Weights of a small transformer language model: no biases in attention or MLP.
Each number is 500 + 25 x the weight over its row's rms, rounded and kept within 0 to 999. Layers, rows and columns count from 0. Numbers have three digits each. The size before them is the row's rms in percent of the matrix's.

# layer 6 MLP up, 1344x512, rms 0.0229, rows 533-632, columns 64-127
098:539493507483496525491491468505517507506491473496520533504515519548459507502495541480481509506482499487475473494497498512501468501546524496525524486491452501506479512533513513521532484448483518
106:503463478538513500498537435457529559497514503525499487496490497485520497504457528517533490477480488526483512425480476488485521493554510549489509505491482502498511461476478492541496510473499452
095:506518487498498504468549480470527513555516499520491475514533475499510526503500486516511513510529522534459472512466492460503484539507523474513466497518502504499493471514498508493552488510504491
094:474449472471493469491536542513506501554505475504470542546493475496465507508540492466470528495459504521458519543481464507485520480488505524499515510483435529487533493496523529536492485474499485
092:526520513552500493478522493542529526461491516492510501519491485516498493544546483538476526483508481473456487469470465477474468507483520512498481501534506470488533513489494471483518493532497484
103:527478534515485527479503514495464524515458536510497486553523446484556531487524486460496557482497523507510518506506473497503514519487502508512508512509478522482516527451449499500474492487512499
104:462540480479503499538495550501487491496483498480519510511478454504517506502518562529529542476423542514438477487524479485495473504508508490496529539487539460495516570519493515521476541452511509
098:445460536523438511516499533484512472513499498494440518513508458499506520507481452520491514525470445503470530528449497505553505516487536479485521552480516502504539482543524495516484493525500468
091:510510519475526520521511502504458494477480498496496470492479500507478483486469488519514488454464520478531503491526506474471459487480450448510460478470567463496459458471464451480481548522527523
095:491552499482453479486541486465470484512513537490517539537522523485480452566504527484519509530466490509530512507498478517486496542562541513506539516514489584541454526526508505499547483508475482
099:488536430544493522500499498479491495457538474510497515544513507444550467502478487488498483497495527560526527521492526498516483496502504504471523444427553465498514491486517479472480500533504527
096:480486533499482469492507497516521473490520508570503499498502519519517468495515492474478488552504450504504502507458459489484517485508495501481511497541504530529527501534498463466453490491495496
101:447520490457471502470479473479519509476477510488487506485522550530496476515431502404507484533556486487472515510487491496526522484492511484500543538501519475506464503567477491455527510536482490
102:518484494489486536502539521468513471498534473488486502476493490500506525517478501538513496468515554540476472469501485513514503512499484493510507496537531465544514496545481504485469504467499459
093:560474494496492474480509505518495498553494466507514504500465478513527502515497420496490476487465493509483482475513479457485503510446508508470507528529498559505476484519515471547512490508505495
109:517471495489494465486495507480462497550516536536477509558475443468489477508537444476552530497470514477514476466523483461494560538461509495529516535509453461527491487445520480498515494466503533
109:519537505494516506540504509479533497469538503497485496528480495524484532497472483433505515560508524503520527530538492515525465519486447540536520501488543522490523506527506526482502512539498460
105:525500512471503487505500446505529488505499549520505508480502509466491497494483516522445488491513461532464510523448470536490537480477476479513544465513469472487478480513521546476499501492515534
101:525458507494499447508511500481504489474522510513473460513506480514472478499472488513507493543468538491456489472506500482453477526477541505471507491466480486504499542518479512529559535491506451
097:518489474501509507498503488497514519469484477539473507485454525493512497519535462513491502473496535491480485534500454486502508540496476455463580462476553511496472464450521501509486499515499464
100:455484497474495541490506482485470527491516553501493529454531517506501513486490490522460481508507477498453490566547469539524488495501492481483505532517506490478493489485509534512510512498522510
099:488485492521478561556512520485482499496476469487471509515497528460504516549517513510535509497474540467530526546511478527468495481557510487483508473521534495525476489505493530523479501477499446
100:518498477471525515477458469493485516528524532516480478531450452508492495507469474511491519527504514491508519495437488499502494480510480548479536465546488486474485504532499485506472498481507548
095:484479509445445489518518461487526430485492536506500502458521462485507492502525525493509493497491490455488509458485534516502540501493486485543481530463501516541490542515526470490515518497518511
100:482537496503505521504486501536519511490519469481512461397516521529529487466479472512426530512470463469456505477509466512499514503524503501464498478536514501523517508482504479515500499498497517
100:505522497492534537491492528501533507447508534485493493476480500511523554490476478557516480459502514532491484505496505498522518500467503514498514509439533485530519494481526499465507491474509456
100:542539468528513511477509447456501464466506492482506490507497464517501508498465504502515511482464523506495472524463500459541503460444495554485511543531509541497510501485490460490476510488506523
109:490502490487475513551517505482475505496525494545484429493477503456498490527518546506537460469496529542514521481521523494476506501512498503538547459492510471457507477528533489526465508512499495
100:462532537528468522508465497522470479497528532495447528522450474513480499527529535513527519487525531509507478505508496492504542489482548479479496513515488495509503524492470529500482509464485511
102:439487547467486507499501496491512492561510493546485474468505461543490508518474493520470493503459490493511529470513541500492503491430508499487510547552473515508509482493501540513464511492484504
098:516452485492502486491488461517520521502498522481508477492505504545485475470528499485524550543504473459495497435527523486504486486484502474516503517482479497510527490473470506509488495515507522
113:491495540489488462458462456531507515538496513506468489491509523512488505505478524498517485487492511453483518530474493511495513518512478473520536525498542441536521484464489496504476495459514478
100:469522496466516481498501477537451487506500500505533533492511445499483490496471496566532520495528513482518517506445534495527514508504505469453479475537512493490508472471517514503492496492498499
109:520495467487452497467472523521500489551495501505509487464476509528498516500472467531499496530481499513510445503501501478483484526477490518466500509509478452491474479493502472529473535481526515
103:549482507484508463452460490520500491483452560479505490484503470540447519509519456505540493520489513472516491453474507460508506505494502510541517465522536456503568516477460484526494510439499454
096:509514544477516511479495503515501547458511490507534517531508506519504517472454514510496529542529465461518477488495484496569473496494485516474522490471508472511533504485517531539507480467517508
100:495491490497530449547474505478512442479489499546492476515498478508458481498505470479529483497502512516507487463490519480539495515495505519503571512517513497538474507544541512498503511507490479
098:477516543492474519508490538493509505471454503497508486473507510509480483488517552480495465478440465485485497482426566464522511462486471514480456500472503476503449524462521484501504502526521499
096:496475514542511484509563497457495487516522475493494466520447476503464436498536469515525519504469467493498493491524491494506491507455510524488492470510502484499512481492521469501465512460520483
094:529523483516499505474463481468516501523440540510515526474536511480514497501445490459504519511525518476461480520523522503509511482514517510462466499492467549478490517506531510454503480470479513
101:477538510501526524477481499469493442514520545496486471537504485452535464516519496495468531497491525531493500504519534456489480523484495517519532486511522489455469509491486555457489488488478487
096:513506531491515552507545476490492512536480469525514488504542512508499492511442475503508499517468502503507506524504498469481467502553495521526502549463508482499452496555485510527499524469525468
096:507501520428496546441499499479504482512493509471474504471515502546524517500508500510518480492486504479512524483517496506473513441509503522519491478487512516454503538496484524515507507488504475
102:472515552499554506470478542474507484448440513508508509476475508464507504514496521449496484490505564508552502460492512503488492505486476432488483485481543524527477483464523468519460505551512500
094:548497472485496530470517528490489511492538464522487484479513491461494498501519520513485496489556461454494479482455529533506517503514464532505528503496507510508535491499528489534446506459514492
104:477502449468511448476541531481494498528497496554472498528525507506512513518500519482489498509555490537542501514511483537546517511491527498503507494548480493498475530507524491516534461509474494
103:513481492482559495507475500475485468496484476493481500490538505458483519501495497475527507527521480450521473470493520460506474456496540511469471489475474525519494561479469508512492491489470526
090:493504488539558546500507511499516515495467540506495513537467512457521476483452505462493528466538479498450519495477455551495497479496486486522554499507517533543520472527510526489491540476528521
097:484498488462504522540433535512505511500429571514480514499506479492487535508516530500520525467489484519479530491509500494465496477501515504488454476502465520511520525494502530498483494478499508
100:434485478466513455508509485520498496488521510469522462521510511533497508494506497536518499463503461463529503487545505491503502490509505488450498513527495521509503529472523578468522499508510531
100:494500506547500519532501528531536479490517478505525484511517541497458482499504525498509468502501463494480502493451490498519482465528505516499499487502515472485514510481517467442468504490489476
100:503505508494483477492533505533507489473483449473490466472542509504487524516519522495489492468487478510525519477492488569485512490471493492511527539551504485501471463532479496489542511524502531
095:497481499511466497467476524511485481525525497519533500509489486526514488525519489539471490472475492477523507514488467486524491502520475549462503497531536502501467514521501487458440497467504499
096:500494515544525493497544449507493479496500499529470501515493467461462519509504561484490478578488493509516525519520547490506517544466497538514538458512482469492511486513493505490491491528512505
099:483545506520484452476520473467474523479507505509511514493498489485482502502533529514535480485529482539488466497491500489502480490466492546516487463463494529503485446519488517497510509477497488
097:522535543474486528553497452511512487451491499495474460503506474490467505505505507522464478531524477494465531506482489514469510520541526505526486510483431509489475488509494480479488462468488492
102:502499545542495533481479535449473500476513451476492471476493537525512508490474532493477500506497505516507498540476528516535525522498490504492529482498559509507529498517487521456485513522496514
102:518518456515505527505518493542479504569499524518492479542493491523510469480492490517507456473526474509455475507510486484512476538474503521463490489436520502510520506442520476507532491498499500
094:487532464498473469489469498484510498481487469527466491492526487472512499498520521477477502496493488506452514515509477511507453491491503479492528523491552482479512513504475514466479463507499489
101:501532552519474532498450505539504505522491532517468530450504544463526509522511524491512463524495480514537505506506477504502491496492494477488507441497485493532527509515484490458527508474487536
104:531544543430508516473480561484486480495543481505495494511495545443479521508475477488481551486544484520502483511514478482563523502486494513478494476491495523472498520481490493526515492502488522
099:539458480483516541478501498500538524488514493502497494525479517543505507488509496532519515473458496531473515511487499457514511484509510543473519455480489508475450484479550478505454501481511542
104:545539506539492503496473446489453519468497493502456517523497505479501542523502509505511486499525491512482526477502496547489511533535496470525479522501503476512525530457485499495567550490502472
098:510492523503500491504513525483499527509488525506501506516450552478510488532527529514462463509510484563512497507496476480470506500525510472538462519483489511448529464462520463501488502515490494
098:521531478488514501469510502462520557486491501481524506479484519484481530500454507481535502497488491454477494490495494523489483507520516519461541516532482526520500476506484528478527491453481480
096:460559485419546442510472509478486542513498504523516482530510500553515520497524517498554531498512470525470513516509508489506511491503520532501524498485523516510522500495501473431496517509495517
099:529488523508534519505527438498466501501505506525525536503506516515542484499517505521477510507525479490533475513543487492450481534505495481495531476502506530522455505500492523512503502516499531
106:514520547496547501516516503473421561505517540510512469493502494561552516472518505463482515489479468479499497511515481535492483515546468462539480463517527480512507488483496535457510534503525484
099:435498504536516532493490535493479489513511478552496480463495498493472548508514533497516518488486518521509525540504490520501497498474490479492494513447518527508466503493515523497504504496495505
100:514536523537490487497499504499522492505482478467473508512494526473454496488493480482529539495515532496511487495517503500531532530470512509502511545531516507519519485508513506505482492466511432
097:516506471516514457504529529499488503491517485492516505499499539468462536507526507530517503516450486479501514498472482468532471505519476501521525520532505490526479465509499501449514495507512482
105:488501518482439472526481494480466540495506540519464512478547491481502485520535514506519524478501506525482514517534468489428510520472480499514502513486523533483484518517472508504465514463491504
106:493483468498527487512479507499511465529503459484480482495525467542505522494507496482498514441497475503506490550493526470514496485526452533498481525499451489470509505503497482523494514527486489
096:504486512489479481506480478536453466541505513502507484512453491518503500493510493489486492436483524524493491518455510506467524502512502523499496532538478492462516520485482527475513495487493490
095:483521505491490550486499467528485477474510495493521481493539483477503506461475486508512542517473476516540484517477496534433477517499488506516481495525560505532486493512490519495478491494493521
098:519478500486476452504508457468487490506518531467531522465482464516498499529545525459524486471494512500530459487500492501468474496518481468476526513509522543500501513501498499498522512499503497
104:498456522455531530478496529531483472484498500504452491488479471460495492539465470530504508502522494541451521479512499483478536494484483518516468526484528523533531483517544495492465522483497499
104:486549498515518499502492522461500489466482493536525547528477484468499479502458487467492493516520467483512523493525462518526496494458482465487459518500491504483481513469529480504509520484524535
100:472488512517428513465484511545491488514494484521481559509529507470509478496473505499462483496506492494485502514520499534567485527505516504530490544534489513522543463471496514563505494502505496
100:490498540482472529495474446514490510520494524471480470489476498478502500514475507523530497501498483499533527522443484506523508482523461569475546486540485497497471445527474538511452515514510543
102:514490500466472464523490519503514491490480506446491479480521508460508480489457531519497545508515452495511499507494514480480492464512503512537528513470534445460526486528529527501512482506507498
098:495541464513463513473534520479517491471522507509557467504532466485510528504489557545497491495543512502498454518470529551504486520438520470521487530481472536500497491496501507472492471479494515
097:450497496567558532476486509474498508554557490494505480503458523519482511497488525513423486513497485521496535486493532456474477494494489501591473536501510521521484472508503490496483500513498518
101:499498517513513486502540517485509490478489519560508530476472519474501472506500496487465520517477538502486534496493459405508489494534524494490506487504464533538527526508511499486509497467504494
095:527510524509548462516482456498488508508548487469514502495484482515466502508498531482493515527529499502497486476492515526475509487527522497471519507503453563500484504541482462476488515524494552
091:509530476520532514481547486486488542492480525503477497479483507511489531504473547480540493507524533486523508498516528483498494483527461553528471478516512482529459524526558467480507479501481498
097:515497523508509532474496448448520492462473483500450515492537493445540503542548517509484498496514478507495484492496507526465456486491480489518488520488507528541505501480525495503500522516513489
103:466491507518529530517504503530547500514474530482516574490482487484462513479444490526550479470508485489497520513484501515482530511437474488505514507521478446511531507483462529545490503494478533
100:475506508491498492514510567498510524480501495510516464451519505499480500507491460467451502482504520516505495495509473496485480487515502462496533540493497495549527514496504496531521507438515498
098:487529509511495506523489460498481490512458515448515507494475499474491474471486496489469471488517502507479498451442475496458480478535503484487516503473468502517513487512501472501505497480493481
101:508480488485516504497512551525479449525469477488498478510506518538462530516518492515470456481543499491484467487481530490493470457460491485526471492522508510490504535523482501449515491523499557
098:522504517477491468471499531504501504499503467479499478519462526468491499497510526499493507504510525471499487528474524492513519522534518497494551506507537504551492513489479500487489485502497480
111:506493493522474519507524496496502529507495517458511517542501500508519468474549511458511527486452472533494513492524518489473435508532547544474516496483490539536503513474500527536507521484498498
102:530467505503538525506465513533540494500509518561496523505479497455512497498505483496505493477511517514474511529510505512464490481462498504452515494483526486500473492504509448547501497508500493
089:531473488493522491460484485457539487504516549510468547477503478500480531510496470470482489466539502459489469496462513462478469490469476495505514514482506506536486507491515505502511484453496513
097:455524504517514512514520487512501471555491454508546471473525507486478479500488480534507502500498496502510472512488545481514534490491513490493478491513541482510505497464475497504512499516493488
094:501498494467499523463502503483550471468506501500515496513489498525459467516528491525470464458492506462489486479498534460472455476558502461524483468533532533510513531485513525541490497460492480
096:535498524493533490496528475518492531478522490520479426563544494453530483519477519545484507494519470472487537505506484526535451481504515546517497501510498481522505513515458497509542509498491486
096:499511552474510499488509485480516505507496458517467507485534529454513518515538522487500505457530490477499481499525510499479483454529516466487516500473525572538543455537491517534444506487510527
101:475488518527500499474533514489511504518477502483505482508506547491526554519496483498527507492492515465505506480497484511516505515533484493513482506531486492518503480490498532500531478504512493